Weights of a small GPT-style language model, trained from scratch on English Wikipedia.
Training: a variant of Muon for these matrices, 135M tokens, 4130 steps.
Each number is 128 + 32 x the weight over its row's rms, rounded and kept within 0 to 255. Layers, rows and columns count from 0. Numbers have three digits each. The size before them is the row's rms in percent of the matrix's.

# layer 3 MLP up, 384x96, rms 0.261, rows 227-367, columns 48-95
110:102087139130157174101146153107080121102056140142072122123165143091080125149096162131091147133177075157157154169146123175099112094128132146156116
110:113130123138175088134147118090111133099152151086119126128122157131143135152118125139179137081085157158094109111127158124130127172074137102071095
085:128180144091110100102131074085110182171081095081111104098107186124092125124118100130115117125037121133156143141140131141135149122106121119183100
091:136133094091227127155087141054155128076142171100110149201087116151135155158124182116093127139119115093133168144154132129138033114102105092132142
083:138124101103153149115111184150161121169141190172129149127080107111124093129158164146129118113093097110110183166111106136199133151194123137132122
090:111071072138171145103186121166161132143064130086136170105171154113086084133087111145113090141127145165092100166103123085135087111162159111138109
096:157142063117114119120161141099079117114086163068129143144215147164144121142068111118211117143103144101113106083164143170132092071129155187099155
100:084152103174129137171178103140073155120144155193187088096189128122144143142146131190116084114105119138167137131130126150113213156147085109136159
078:143143104161139159122131120136126184096129184132087094118152138129154134089136147127077193113183166087153158110145125180187126161078168089089116
089:104142134122124178122165097135074044146144117117086138138164131080127196110146128105134115150097181089141084166079099121126083178095132137136114
091:171190168141123133150131112114132176132100124140164162143073125095157142139128077084124167101146161072093166089139089150162106090137116192194140
099:108148169065107112118142096158115122083160146143105187152145152182134145090177106096141034104121083148149133084162160131170111131114086061137139
102:179132150100096090167081111129143183165163109101184119167129144071136074142088133153131090139141153193092121177177112154123175108113101145074077
105:232169136177133095155107121136177154079159158132108150173142191123139146162112078147119131125114121127098126140140154118200147125098120124139138
097:118115124103148080122143137119122148144180158198098104121159070116169100092138165110137190107094099120116151138139173146134081169094099137138136
104:109094142131059144149081108124136149127081081156102133072119107156092085188114161143098093110086099149172081178144122144164125162140124108153211
099:157181057044124101099090111088166122097133130149124097123170136090146148166131149064121149126123119163127200094133145083110127084099154108132159
096:191182147132145142122160159138136160102152166107128150164165108138144146129099086112183111076080126148078134145135143094096119185144144074227125
094:050121100133132110092106106085158121131129182122140176150091131095175116153137103112138135046133139136158077136095184088148093104163130074148126
114:137146149115094132103154142129137108093089176115132080134138171124098096080157093118106148121109145107122097177149138026115112128162125129086094
107:105168150105128129102149142149106192123150097189145166106172172164168106128096177064127126136143084116133108144111140135175171115095138166085064
103:084121169113114138120169172098116074088089143217115124171121138177156109116126121076097178113120136083113106135121093131047134158133112150122129
105:032162095054111081126112136099125210122128119075149143129116134115108157167118146134142094090093169107148100157137157099098179099120131084089097
108:104129091099123079126090122158117117106126140181163067139138090074138127141067134099137076082119127147180109101157127128088117073172113096162172
113:145057078183146166174113158066140154100112176129114131160113094136114151098100123112168109174129153086154089178172108152198172157146088114141132
103:188078165186079091180186067111094130116154137156067131109119124152153083141156113150144104084099150124112122099155121111177141150138121121126124
108:131134158145117062088108146168145160128099113136144073162133164090178104114153072116111123130113127071153136096169111100111197065080057111121101
089:127129178118150180154129116106134185133203118132117183127079141137122157126198117111141138121159055123150099178090147118145115166129163108135168
103:141146108159113086132122138098107175122147178100161103118137063115115178149157103171146070066173172154086164118142123104082096147114049153167155
105:147072194073144091080135153053123179090161118169143101127159202157146137117147113206155166125142108087129076144123127124082152109160158116159142
089:124107114120189094142147133119172108146130092102145143154116138167139105194139127175140116160136194146094130119139104096143124126138138132080089
103:148121165112114110156142111055140156114088127155089129124092111135101145120211080117131090137162140106157152172200117144065170148137136110094120
113:092107124117151123110119110105090161119145190075096119144140153151110126169112177110135127192123113108111084148163130107113105121112107092141134
104:218109178107202096186154084128139154130131185154082061068143135170154185100154127157103114156104132137158142121184160121117146131076129128142082
104:127167104084089204112130065168125084078110143124092166137138088102087076101106111141108089152170118161127108162116089169098192134110121195124127
099:121104127134127113140174068164195136149132153147136067134137135116166152116086140169140163124161084095098151176088118159123153155130143100203126
097:111116148117170114120092095096148109075072168178080151186082122178129097135100216126142124144071098132091112062154141161149107149162178149098163
103:155147152158107137160163141168097168125083140164147146095118120159107095159158111164085234152127139080116187120109120165137091108128106171142099
111:155118078181181138170121125210125162143097117091111109123157139078083147171125116151143121135125113127090109136095146132147140127150142131194119
100:131140116123160124139132119154115145069114100144070121060134114181127133168154130093128143106185142149182152131111126139132132101147151091140103
105:129154137119139132150118107131127165109126129168105062095084131116091128225059142103124145109091118126124132089145152091142203118114098138192161
104:120062093129163115109140057144143109149164104131119110116096146160106143118193158101169094063081084081151122160092142108118128178076134099124172
102:109157105143096083115156186116120137092034071116095144182131114188139173136109134104172110076127091109191119142136154165059132162196094158124124
102:148177152170093146159185104170102199135102111151085104133116156085112160170187141089172128112165084165094131077166154155105092093100117136113129
103:159058119158191123100111137135200087081175187140098137108083150124113155107153092161129147105071097163138156130119092149067112093150113100117056
097:096134096094132145185185148167139129126059102145084165156173120059070148141144145136179177136186115118121175097137152128122076134169143194125085
093:179112214161136125116164130086149162144124094155063171143067076115129158123161099107137107122094119140121181154102139106195099169112116088118092
093:158129107096121142067105170139063170187084103144131152187167116116060098064137136105169123074118150065145092103080121161163130171086094168128107
107:164113105156119122125135163129194163096164137120109091102113079180184070173131135141115131092121097113151084175125090174142114141106134112102098
101:115145110108178147131101134142113187130085109107126166124064106144203134130141153095132172182207133083137172154196158150137145102129146135178145
103:118134150142098114113184142152130107130175088122125143160117151185084128095151110138095128117154155090165133142138066103139151138152160138095139
106:094110102173173177195109184141103152093100080138139143118148171123100084143080168109145081125102145082150134164122165164121182153101166141117098
099:105140134063077084137125123108120119139101124146172155113108139236120154099097181126147106162106124110132180111141109189158095133190075135119083
101:145168106104101112201168127108121100119104146122175184093101134182106089109103142060156150158114118117149202150120097167160174121160153094104174
103:120083104122136217102124062122133142137136155111096144154137126121090140169091097079146146150134076206189091113192148095106107124131112151160138
095:180197093139148110121129115122169077112137172139097151099158138129068092056141139145150164104181146149116135162182142047132113158129136142132116
100:132162125105084098174132114129104153083143114162127105139146098161142138066164128110135142143138134126120150067160165042142170128174159143159177
099:075132170160129134066119171175154171094113177133098132142132131202132144142151118110124168120037077125134180156133145169141167143162116122112164
108:120147130126112055110144101102092120173118126122131182177156147145132128118151078205137178076090106093113092115132186104173123095160102086186090
092:185143129158181124181115136123117105102118113125196123124125109154128139039114109120116124107080165128112151199083125155149138114138113133170148
112:102115154090117112110137105104097149075125089134108104156125174139100105182122141113163097140089066145161130194141182138135141164142093126124082
092:165136135107129180146081063138134101099137105112071167129175220147148073127149120171108093178082183143116132088132143098161064075129177125110148
098:107129034082134152160158121107123186103131167144154158155075138153132142134105173107122135155148100084118160098152169116143133104149069142099139
101:151130119082196128166086183083159109103133143184149140126110161181129120122142176131121079095197083153152134156148180086090149087131131133143124
095:116112147155165162169158078087125124129169137139126134172142124154129174112183086190131100152079123133157107120144139091172137144155174114164129
101:098106120099103149153144086114157142102151192101130064175156122097124138132166082109095126099063098142148119102080102137137175144124060134160119
106:139092081089177149116138099145107130110113107179082160098103173097106110142114161122076129132116071113158116120138191163154140109109126127158162
103:185125123135141138136157134084137144133134153109127173155156192120127125129209132120139185124169042113129075159104115154132058142119126097076131
089:161127096152150129148117102138175218072090177122094062096105073092149139104182087147120172086150052150076087127120152110091103134154154141142176
093:184130166125105160131136089088156092086106100122056114095185109139039171079104145078130104149077083115151178147093114137102079111121104094150078
096:091072134142124146111104123130096172109130151115073115152092069113133118139123112074157154119112095155181164164154126099147132115021173058141138
106:135102141123077043074103108111131141138129095140100192112185163106118092158169135149133090143116120119124108105184102126117096166127061130098132
106:131217141105134175148134165134175088078147136155151172135156111132108121140152116053107140116082106115162136146155100145145151144105161139091159
114:145070116160110108129121106065069133144161152169164123101139204139107066074166141116094181080128118145156093127163087095124088144139139106066097
096:073153127103134159108170099106122135085120160056149172185061161118169119081130147111121121130132103139112123140171153142140065186173138126144167
104:128153138137148148120163072211112150123113142129139101099147129065110097118147101182118095137117118166149104077136165218096128132102136114178150
109:143099121125148134179117104143179199111113097145150134134101100085072137113163093147156161083089136099141142135160161042124162083037134111122124
100:098129140098184100104152149141139179156094123087103065162154092136114141146161146161113126102159096137186146153102131125189120151097159140103167
108:175119099123174166169118099121128111165155195135151156061121097172182161187118147106117110129108166065111156129130150113085182140112166131052126
101:102169068139087139074163163098131160087127073120100176119118128136181115169117170213167081161160098113122092140154180160159135126135137083094064
094:132181120099130157167134100157140151101088131138126149078088124110108098084211168104078114127125164111152164117170154146143112095178072067163101
106:153138133123156184148158154216176138096125098153166094188121122070127084105136141131085107138097119112156128122171089198160176107056145142109160
087:158121111149123126198131140081172149112121142134112173117108105128077158183185206174105150209112140151128187099122150142126115081142104066169093
085:130147104118113133134063115146190150123142143113137118106121085075179120122123151173170167129115136170183086158087101107116171068083132091122114
107:165174135142183138210141114135096169161134097118146102128133093101106142185188124164106079105157159141119145154105150103086130149115158062172088
107:120168167107035132146136085146086153191123199169172155094144113169162110146136120145122112106129141130209192148120145157130131085084150128094087
084:121167128188098123152082064119091122154156126118076099138136145130144152177126098106153182147125182129187092097137197138097089120069111165134169
097:142116110121138161100136122175187120158146113085117149114130102188120107083127135176137141154059248095158104101178125106132152060138083138176116
104:102122086095176138153130107114158113135151119174122130080121090109147069167140110110145088074121101112156120117130061160109191172126114098178153
096:174094120172119076122123124051134155097151104145131082088136164088113092168115140106114115043118148164099082151158156139165114229107099137185161
098:103194160095102062149097084101145158135082162157149115209105144140177093094064078141143132141094110154129152116159122137127121116155146144138075
095:091106129146137114130107092092158118067082074071120171130160146174060170075105125068129135125087107099136152103141144115208121136102192160109112
099:165142136108065136115155111143092214156153138130180135102127139129130102139155143134155157120112141108120191113146077088131152138145126116160180
113:137148147071112153099159150104042147159047119168146126118134114124114099147153155099166131172132124172137069159113152198088114094120149181103119
100:138109176162209140081081093084164085129133123094134091115123170139102170118095142122097103143068210147135097100165132076173148090090101114124146
092:096151143165147054121133165143148104110092116149122148110104124123075155135125150127106156140095156121130123115111050111136174102112110120144093
101:129158060178118139124103084079107143129123101099168070127138126120158139154072138089095129119064112097142203146174136079097126132143109151117061
111:166140137101123166109084099135062147122143147149200137113100193089126120075176182128162083112153118167145113101128114131138124116148119092120170
100:155124150138116163086170146080087178132144138072085125113189119099110151135117133198184166101108058121130090148120130156181157178118122104097184
097:135137137160159087112194129109147110167132124140108130181148099075152106138085116192157174147108139091063095122095050114097142086196152134129078
103:142139103144143097094108171129159186079101148197072161140151125110052136110127106113132127114124145037060153164124127170119126089131102119109134
102:143170122143127183117171155107135138148170130118087102149101155090085100201158065117126129124115133161086107149121114129163171158091151111154150
104:117106164107129126164098132131138171126201103130125134115132119151116111106154077128143178167106091134073115124178108114143201161164138064184126
101:187145083151073115160150065176146171078124061203116128114120196101133097176141153148159142129128154104153056107166088115121136163146133157127084
108:110132142146160112151179134135156163086105104161083170113158114157126113154161156104118180115167080163085164112166130133053127135160109095150109
096:104143191217162168106096195120090175128162143106133118103177166177110106129135148127142132077112153061134085134144173113120098132165143167169141
093:121171171126095089137158079146086088156132136148144093155135114175182149141106047077193168148141100124181098124152135117091155119081151165125165
106:128178141111125143130138131112154113128123130142148168088180140095110096189175162093103096095102121125140031129091131089160204148115174159111131
094:177183092138103126079156181100144066103130106118104109110178118148109136070153116151115111152131123136124125136139105208139183110169129099132097
102:138154125074161088207131146136118152128123111119116143158093193138101074160142122123172119079086189114074166100041072119155145125136159145155127
099:126127107152109120146074088085135143132152122190096130112156087129134123117158131132099099148073138066121171121210076134115127105143123117104171
098:139151114107152052128114127193215103094151127206124068143146134107114156091131099089076123149093065160172127124123099133142123069143082183109168
094:180132114139111032160148113145140134116123105078126118108185098164143111152158126146146144163119139125076086121131103151130116113065129131160118
104:154103122162176096207152088115148131046126101105095113101124103104122108168159159170158129098118163109151093095166090080144102100141101150144161
099:101117120117070144052186084132131101123140141110159089195050185148134138170107170082125117153104153078180149137125164121149125141154161149111128
105:120105103141132096162103114081155123156124164069073147161107099081129191115167108124185107094158141109144207167152096111133145089118184114072111
110:145170128146115095054136106066104104090116150127121091127133099176128153196129138111175137125103098086140117153131064159174174101139148149100101
099:107142132093140131105158167120135125118084154194118073111115102143180130143139137051061137125155150132180063200123148110136114094128143111146116
105:082119114108133161140155121150117126082112105168096151138169110067155083138124140186154103138072201129151122160187173067098109124122133112142180
104:108124173131092149129153075124133112134103146107091139064127158141112122168128094154147133138122117128144120092121065173156142099113144113117090
097:123156183125161103194070159112086120087074107099129119131095079074165110104122132139154063131110111140132152157120183137120100092146126128107181
090:093131133142178138101167150157071128162122166186159130126168095117167099105109146136147087101097172120163117019172092121153138065137116133170163
100:166139094144089109088159159113128089122145121090178142128154063126144104133094193162212108079087154103089111187135157130087177111122144076130076
103:107118129106105099089114189137135104056121182154136106110093081111092189077150124111119154085135106110161112144067074128182133120110137174155136
096:162083114122156192077097097093160099083113173163170158128164138174106148089095109086156149136090107099102134142125049133109144100124089118158096
100:148156155114160132160155082108181121067177078142146151132163179130152150134173075124116072058105068160100073156132098145106152153152101140157135
100:169123094121104126095156135109139118109095178152135171152151119136147117129136134113104079172137140122073118132161155128108076110128154170115106
096:108090122083141129116058173180112081107124126133106145120126097089130133155151136097128168205147150144178180136188127118119184152133062026161093
095:096152081140120199096152163113088186095125116072139160103127101167129210113118124110069139093119161159132170107178101169188144181185138151186124
095:055148083083129162115175199169142131165138158104129102159083144134090166116152101121149143090136133101098063138178136079154173079133160127117170
099:132085123104105114078177124151133154106082119076078070164202167123135110178131124166062222121120111162088153162164127079128192146129118127124154
097:098101132118121098122155128149134108107147078141089097111140200084108196198186117079100088089112120160117058141143104107122135098089141131136160
099:114160151101141199164110113112093198101135143085117119124120153139131122154085102183097155106116127149131060186167185117125087153153108098097172
098:119144087113111129098127090198142150106140126070102102146093133141080117134136136089128100146116153067125107149122082116155156135125077136129143
101:103141175121111115080134146126203123137132191172135046109186124127105067190099112144103142169112133165163147147133084073139125132152123126127151
099:140124136091074132163142209157116173150193147124124171173060146143105144181075107132167183170141112068123121163128095165103088087138097132097122
109:108184095129090209092171099104164128086141117159167116112092133104120116099181122138060156124069136180097115132141159116181059100151125123120177
092:125127119121153102066144161173130150152122127053122157148151154124128125140112165100134131102120206140158114097152124159148152130117076126137157
098:113189138146128096095119115111089186125085127115137160130126148123138125115134209169135147163127147124175116096120158172117122156095125197137161
102:116082088132120101123089114145064159142152111137103182117179138140094136118118122152118116087077124107151110147146111184150100191146101122186186
090:134109089140140161099116122090165143108178065145140162076189091112062174131058107111120116111070143086122118103110122114190072170181130136127119
# layer 3 MLP down (transposed), 384x96, rms 0.19, rows 227-367, columns 48-95
110:189059150094146119169139191129134117162142112161115172107135201112137115165143111123059184089112175126174139169148161107145098159132101139180138
101:126094065136164110159104161109149119109096076112100109141101132174156147146163111108206100111138139193100130095173142121112150124080151106123138
094:104102091146152153128109163134086127132104118113121129132087126133119149126101155059117102106133143099111070100128080136095142107056071165130133
097:129075066155096122162177138122067126157141111108091152129098090099081167136153184104108145048213100116068114093124075110112107122127103136135146
083:170090139128118096157136099149085151140079075102140138097137104155115160127103107069084069152164124112128069114132090118058078125082101119113153
084:154196153131115114148090112130068147161089057141140180116080122175150128117158123133129114157124102075140088121143114123074166150097115168153181
088:126095134155141131183093164099158133131110135151173128101097122182142098155134114141080133124140129138092104098105101127056147142139078097125129
102:070117116150135134148198165173096111147153137118155142105125081091201167112158137112105145079134114094127078156127161145146150114137104110102083
083:081154054127171089138155136163106142111124143107081101082168161150077183139124070118132112146144093158110157166100121170173118132113182124124126
096:085066136087202091108150120169152168173125079127131145130132147165154097108158219052112157195145112146073137144146100124102144123114126181123120
096:085134194152178150164091142136065096147087171105112134128113092162096167122180106135137166105107119123151125140152131171149148149103162125131177
106:141113153206082157128151122130113127085090118190109122095120102145125203109136116137130062118152134189157134062145147150147133127150103105113111
099:093151158154130131128137104174168090128115139109072131052149123138150114145068121088061142122130128125140142122095098068158172141097072146142098
107:199128137124132149162154116143152191125137124106132077165086157126109142120099083136120118117097105176120109190154095082145041139140131097108173
097:093097135140113173116135115136097129147116152110155121146112056111143128120076084140079160135105120094096145166193150142145105117155068149134154
107:096149155147156098160122173165124198127102136174167177133112099127163127102117076165094103117118112115112133131091110070126168111182092138129067
098:136144087130172111081060089128146070104092118137119134122209141138131093112132062108147139092116159104130151097164135127145095114137053160165139
095:071124101123086111069161096097110116131061118153140114177137107095102133119047110106104172088195098106087104199126090113151117177035130123114093
099:132119113088117103145071160158126070196105136027186110087125165137135107057113161081053128137098150192119097127122158105133092134128128111162126
114:113113172146102123133140089094157154151095096147114115082086074082104158132143120191137147147117073112152115189098154080133151101069132123187148
108:168133163132096125176125101109126180055156109112125217141092131147179112061097102180124189141129163198128115108147182096152106103209171142113112
096:147147104132162072173101110112111125115143139124183127098157080156130177163143166183148091115141092082138152172127118125178163167111113089154133
102:100164064137139108153136144151154117193150075082164116142141157112152107165160135118151101177122162104137198112096125062144120166102084147131178
106:113057094153128120096134109127127133102172094173162099108130168074145166102127099121123076092111119180165113130146105104113149081130148135147114
106:131112159132110102139093135115137140092104171115171124130108162059156128103148131167154111071130118163160172125154060100115129179145100131157136
104:059105109166167141084144158157175104163109148162090138164093177113129138159141139092144099121108103104150150101072166148141161098114079128116119
105:135127123124143156132041192185134099133078156111163104171156136140115122090167116189091096136177140161137140120165095133129075092142148076161065
087:210110098103132075134123083069149176145146168103094117137079118132080119146119115123157118168120159100060170116098144080128104065163167138172104
100:077114181193188121076106150058173097112153128095120110092163121120139113102111135112123092140112087117144143116113150115124027180183093084122114
110:175148173035163113160168095138132185131136073159156104108148147155195128058053113114115114149114103100158127120125162089103121127155093123126168
089:070070159125088146073097147095168086134114134120093090177125138128161109092137081084166144133146098143125172077100117169127091136146116146116182
104:165141126131175085123125132186138098171090119089091179119167120139076118021135126138090162149142142103145098105124143114110148133192144130171090
109:171110097136144090134173142121136088151104210125119066093111113128107107124143061098106132135103119134101148116142153127175159103105137114133149
089:120149169164105140109159146180109141168056131109124136187129145118119065120165099127115105093125195082075128145112134129101117130107071081162132
097:090173189185156110132098170133120073142091116158150108167133137099093221077134133090158135118093125136098155142187146105159162154090104130113127
095:084177149115139144113123133088152153121142143121104152152070129212124105121168106146116104146129136104114130144166117125140094101096126129134161
110:127088114111184070140098152085111092168142130094114125070112078195075104168083175138189104121103077107099100101085120163122073115172125151080138
101:049127067117056165177066129140142097174119118104116126115164124146183091154094132087142101101134146136134098105132154143123145132120077059089111
112:119152075121149100132083175094141118116168121172187095146124215139136141174185142127079117146133177099076141097171126117088133153137114047106197
099:121130105087175110115100076111075107151110132161094161091164125130144157126115114156097113099157154098138156131166102123138104155099133141154173
113:075161143132138121141161096115078135193133069167089122126136093130098111142095150071119088115145173129142208173107157108149144122133130100171137
102:105169066145176103126140111043128102136172145138145078127108162102143124095222146169148148117161114153188069165100157111091141118105126117086154
103:118089091121189131102130066123137170171146056120138117124136117098137117086138158183134091216085078079106116143114107097146095132144144132118141
106:138109143135163108122101143128105133093079067056127106136096108101125146142172175126151126092126112134115129122230066117101121135118123126105155
104:181113125130134092116132114094115145125053119105125192131113186139138150128166163147149065083084143157100171129117123135129149192156145140105150
092:070073113158118116145095134141048141129155176155208077162111050162139097136099134098088089110117149162119118171097121129072137137131164082136124
099:171164137133117155090173113094114072160097182121106176113112125138203156108137169189078085138114209135145104145128110122103106175135137108162084
099:126120128123109112156169086161083125172153129126062154125143110132096147090159183107126186099105101093198107144117119105112130125125132081113127
100:158116137158083135165142151121157106082205156118180058128097099135101102158095073137089173179116179094067147102154135170103164089094096116132163
097:143156124192067126167119178098175093171107200162127118165161161154107127101121150156100109110102091160106101150111169105177116134166098126140129
097:147181135105106119131137075148088105092086136200142111085065086128127104156118157125136111073163099142105170150089120121158111194111060147202129
104:130101105156119095127103152126144104173171089140136121101082111152195153160157219115170104140119114156164158098132108079135121108109134175124086
101:087129127173192100120133169185126079087153141085097152149166127057122099110148162090158138151092093128053192092101109144119162158102129122098168
099:122150120093124093062072172098113168168072137108124114031121131141099085124096096089124149107085142122134113096168130125090145153106079150114143
104:163102061106150146135132085103138073156191174171113156091109111128142143130121143137116148198104180109163157134147157162091149087115109179128146
096:129180095162124105110122160105139056208136119139091106087121146154172128136096128101147088161128070150115122102097156159176085188110141128167183
104:088143131099188145163153175081111161141103037105102064118174107145091126139088120127149133113113115140114147195137138129139138139149146133098126
100:133148130127116134108135129148130157128047126116121125166077149132137136108099067166101128123113130110171111105102166118161092158175130139085074
098:119136093119132123081130147140147066147109117128140164106161106130195123062186110157158131117122153154178122129133140114128136100125098077111139
099:119115116132149121169140216176105145117094101124145068125139097167150188208146119091111132090109107155146123188131141183129115053091085129133166
106:129049113112137128089170175183151144098165187068111154142148189120131146145151175151172119120126120095157147098134158134162144080108096122147065
099:162160145143127085084182158109188098121121154085181153143105098110188166128110145124183176079119127137109155137132102154100168157120135138107077
107:152153138106145136140183185167085113175107154131077204104132147116054110139148095109162122125134141177156165092117144074121167199131090077169096
108:143116142161130113128186170148126074121174118133200130125104194153122148131110121136132149056128127130152039160081197143165144063114079114105167
098:091126116185126135123106146165117107115155164143137102091120101196128094160086141136086108164155160065075173107171185168096118125111122148188101
104:086090106168128136106188099087104169114185161146125153199110134102098168080112149123133123124134089171156139108148094197148123138102092155134106
115:157101132118133118142109117116132154148143108130122159094089115133080150180112091075135089141116114120158079110110078107118133151170152163104180
102:129191146130176104140149169173108143125161135134210180121122140139132118097125109156122134188122060109185104149069138114091068176111138161157165
087:143136101131142173065115139137146185178106117098156157138121144168067074144140135100100076113121100112070134135097096111095102183153129161102049
099:112149135110085084052079183148114132154179175121167118142116161154167135086089143131111141131138153141127094169100101163114109146179115136133140
107:044112144159140124134124176150107162131181134114108110059140176123127175063129146087141135173144158098129127130116089136169115119138135102130110
119:081154146114083074167060128141182138161116130150136114119078111123133139103120134116023114096126113133091123141142137088153174174153057195094180
108:129161105183123181158110102134145075164142170178077129161137116101174105125110114114160166136102144170136092096151106145159176076087136122149118
109:164083106089136110203148142094116125141147117145121078067068169084119162186129157093121155141113070118185142106132092105171169131139160161080105
095:164121146104145129178110092159141155141078085100127150108189114096151117106114099191083137105103139156116114139128052167157186169092137142123184
100:151118184111120120162114085137163084075137148142115181142117139135180122203056076199089065071105095116150107080152137178131158122110165103126125
111:131127134122161119141124092103161165163163180137148099100122142162109164030147139074097098137058165119105158145110118081114132129124147130186065
098:111143132141148151074114136145133143189109149144181069119158161175152134117122164117093161086126135146097177177163163123135112045112135167091162
105:209138146136098122096112165140122097146028154136136112162103130097132154176144135130138140136122152199128182115123164135084125133091121189149126
098:119083083120128116104070105143092131164082113123203106083126106135213085134105088122126079129188164144104155111117101142114102140152102136060089
099:098136137187141110132110153138095065110076116107184155160128096091113114111164110098137172149111056165115102041097133145115068118086078057115124
100:180123152162150097119104093114132137126096128136171124107105125090107183127087138111059143140082130138159120085107113127103056156147071176104105
099:095164142053133148050073099131089118122105135097168112098119109111141115110111187133144090140127099142142073062130154123118132146118081134102169
091:169132088108149125136152134117090112144130123187163160072115120200090163099152145138109094149107128077096137202168149175133147136135146158224149
099:118129125161092123142122193175147103105161116109157132148099114177159138131121119126092103110113103104081117114102140217118129118139132140087184
102:128144098083121139117111189155131049199140146141125122101180124226150122116118094102128201171138128112161080094098106103119116094092113066128106
085:079099119138163103161139155166166086092174146133143187137121132170083149127126169119055097165104162116104166091099133122110075051099110070159104
098:148145151132146099122120185113121163172082157094112127195165144098151101149123096149129116129156089141117153143086095114183165152042152133144117
109:114207096118144114156127109097170079101165087203129121115129089149163103157088151121167133138153098081191130102133156117142209143130109133111165
100:222093075139056119141115083117123115158144083139147098112164170191099123120165152073065124153135157169126109128153147111158163143091131116079178
099:180127093155118170118139141187070146057176143108139113151145098150051091136086180111112111120157116141075168085178102142123143116112147124105169
094:128077119149093154154121155151116121147173228139100125084106122162121095199129095132110164191164168169070127150120078167107116108096183104125121
095:112132100166129174129141201050086104104098096072172141108130112130102146136168153095127089132151067076186115136111162145098168160158139135100119
106:101169127146185160125170147152116089098093193110159116128158148112136185089111131110085153152099086110095142186094174068162188178188126095085134
106:159065076159074133142157119137109135134127148165112166134180104138147137149120139155201184145107181172159095128126134127050186108178115191137138
095:126145113098176159117154177135147160129099141123152148157157106142113094086093064202143150155134137152154074119123203174098097093133113112135127
093:184166099150080099155144113108141119113130101121149176149136089114084113129184122140095146165212127102221120144100157141134093024159155139182138
110:073150138119095096122086088151091136118108120140158114135033098127144140185114121110068120093175128165163130119157164110140095084105099117119178
106:126130162178109123138189179138113122160134091105102114112196123090125206167162107162082101133149056173139167124167142178112143111105126130115120
096:205110140134122160127122122128108203128160105107068098065094143122078106120130148143143086173149132151144151121194112054088145122094070124130166
088:117138086137115109147168132127165215138128109227110129162171141146112148109125182108093105169162105146129112127105070067070107086095096095102129
098:087135142121124133085153105139091116105170154156115151105121115176115103103131161137075095146099097101102156143123148102176098119099115126208200
094:145097118107167121101067144093141181187149108123118150133136045152073139046145069138136086169155118144152176129159136123195081135144138134134172
101:158120137075096100116148122145087149098074096135196136106108126120152127079129130130175201160150197120145123110130094086079099170138102122033175
104:122127130149116133068193115117152159117129100139129163092164156145139191124072149138099199098115130145127130129102115101127121150068080198136151
096:165116089106109155194119116116155120140100129139120124109080086131130128119136141129185148140138125126166185139150094112116163112156123116138183
078:159105127121119083149138143123151118121132084137158147109142133145120107102131127122058079180106154098054086110099115104086104103123072072118089
105:072108130125116151183063089123150093115132125134178151151149083134115163073094123103104130122057192089133091136138136086102136139107114154172127
092:104151057096152162152099137114062111114224157145134140103105172178114055144104114144169118140151077143161115103112136095130118145122079175134123
099:117134135158100134190108113083142117170151145018167124129155124106124138135084125085119159154157128194181158141096154169160154140181180138081134
101:120078137104142103046074104151139089115147144146086111094082171126104101134184104127103135131096084088140113124118133136141123111133176151132100
099:088122099115160121136094169084138066150169102088138132117137144102199160103120143140121105118101182126149169093095085143157160164186082105128103
108:115131124109128116138152133135099158094128104087133119099161110119164169122098201142112129151158147179184114072085139138084100156143057141108095
103:151073134122060099141170108116118116108117106112204092142155111162137162091139124118162186111144155170158097123182151099172145118177128120131185
104:124163130134165121143130136095137206079114086111095093120134144157148111207135122164119072130132050059151113084053104141158147115140066126175143
105:176138141142143102128148187152166067140126178164141149158130141130181164111146141115157078181148138107164149134170084128151171062139119082089053
099:112116138120146169149083086110111096118119078099115115106141067153144108100185151156148141188164148096153138146084120048127176129073124148152126
100:171131116106106163094132130075133160098089059099146126119177133123123117143155155190141128091201105117091103084103150105134082062162164206122106
102:122072157195143169187101182120162165070126096092105133115115164117170083135096106167167129134148172151095128108136144122149089128141088131093090
097:197090130119106148119118190126151075124101095163148122131147134113189139145115128153092134125169139128151100140147152141123110155085082038135125
095:121120153152209152148128149127062109110084071149128131113090094118119141101145122103192129130096137111157140204079140088138141124077103183122120
094:163122159080075092167087132103103146098131169086163125110085161113164060153106018101135163140096139084115128131130135132131061115134163159110100
102:156102104171143105176158150104066067156165099108061165130119124110125141169090126106165148078145139106134166137116133112139137131119137157147097
108:146199109158138099077079103117087097119138128137129207190119115144168114052085117115108102174160139143072130089081131146144122124147125159155175
095:131067137132128124137119099132138137088129078103227118119097135115144085184119077173118148098086083168165133168144129108108176123146156138071102
100:165074128138146101136133143045187137116157101069166119085113188114139168156164176104085122133176128128131110158086090111103150074093138156131135
101:113150113102095119147135168138113131098186102123176073140118097193118099128090105108116043153199128147128136098145123136119059111079107146105113
103:117090105145167165211129089091115126152149123138114133147134105112200149200113142132097064061127189152111146173124120122149124131125135103143156
096:107129100130131126149075137131082145069108136137063103129138127159163109106169089114109179106152112110209118133126078099101150146144133098172103
093:132115137140125140203106105083104108148164079129138120120094155063118128154154158140111116086110088114196052123118181154124175148075126180163145
096:122136126103119098130228167141096141109105111143061103100061135111083171216075118129127147151083139141114099152147133150127159090115124124074172
099:115129125168096111086142176120085117161119157139122145096167161092106149174151109106128146122105057131161059137076074096138100148131132168145138
095:143138123139128163162098053132137172124145094113124081053079143207114104128156128104115128134149166158133086138141129147033125116127175116149140
103:140127187127079170124111135119108105082135138111125141193136121163102124144041100094131164194099127161166073122163122122117136161098121155114118
104:110136072164091105126146148161186109149155121152140121158052124100108113185106110138102105142134145130108138175200151132133105127160106166057153
086:110116168168180113087103150136167064167140118092163152097159095070112178071128141109150110147124122187117108094102127123185152163121114129134134
099:124093145156097165175141122154132167155104148148154103164094099105103059148211166127103113113132140132120102094142163139196071112158150121079127
093:120166074170199159169070130145160127111102180100108149049125140122119140162108115129097123180174109128059128107146122188168153074131157143120144
088:126125152137132148177115137126120118141098126109199068083067145161129145123154120177090102114099137139077164120162126095188150215178104130138144
107:130098123197145152129058148129108181130141135115090165183064103103130085145134144099111191176100143138090136109088106187173134124109090152126124
089:107132114082128121096125088142083126130101093100081090140127138114148085080151071084070123104132120167164095066122139160098141129126107107084142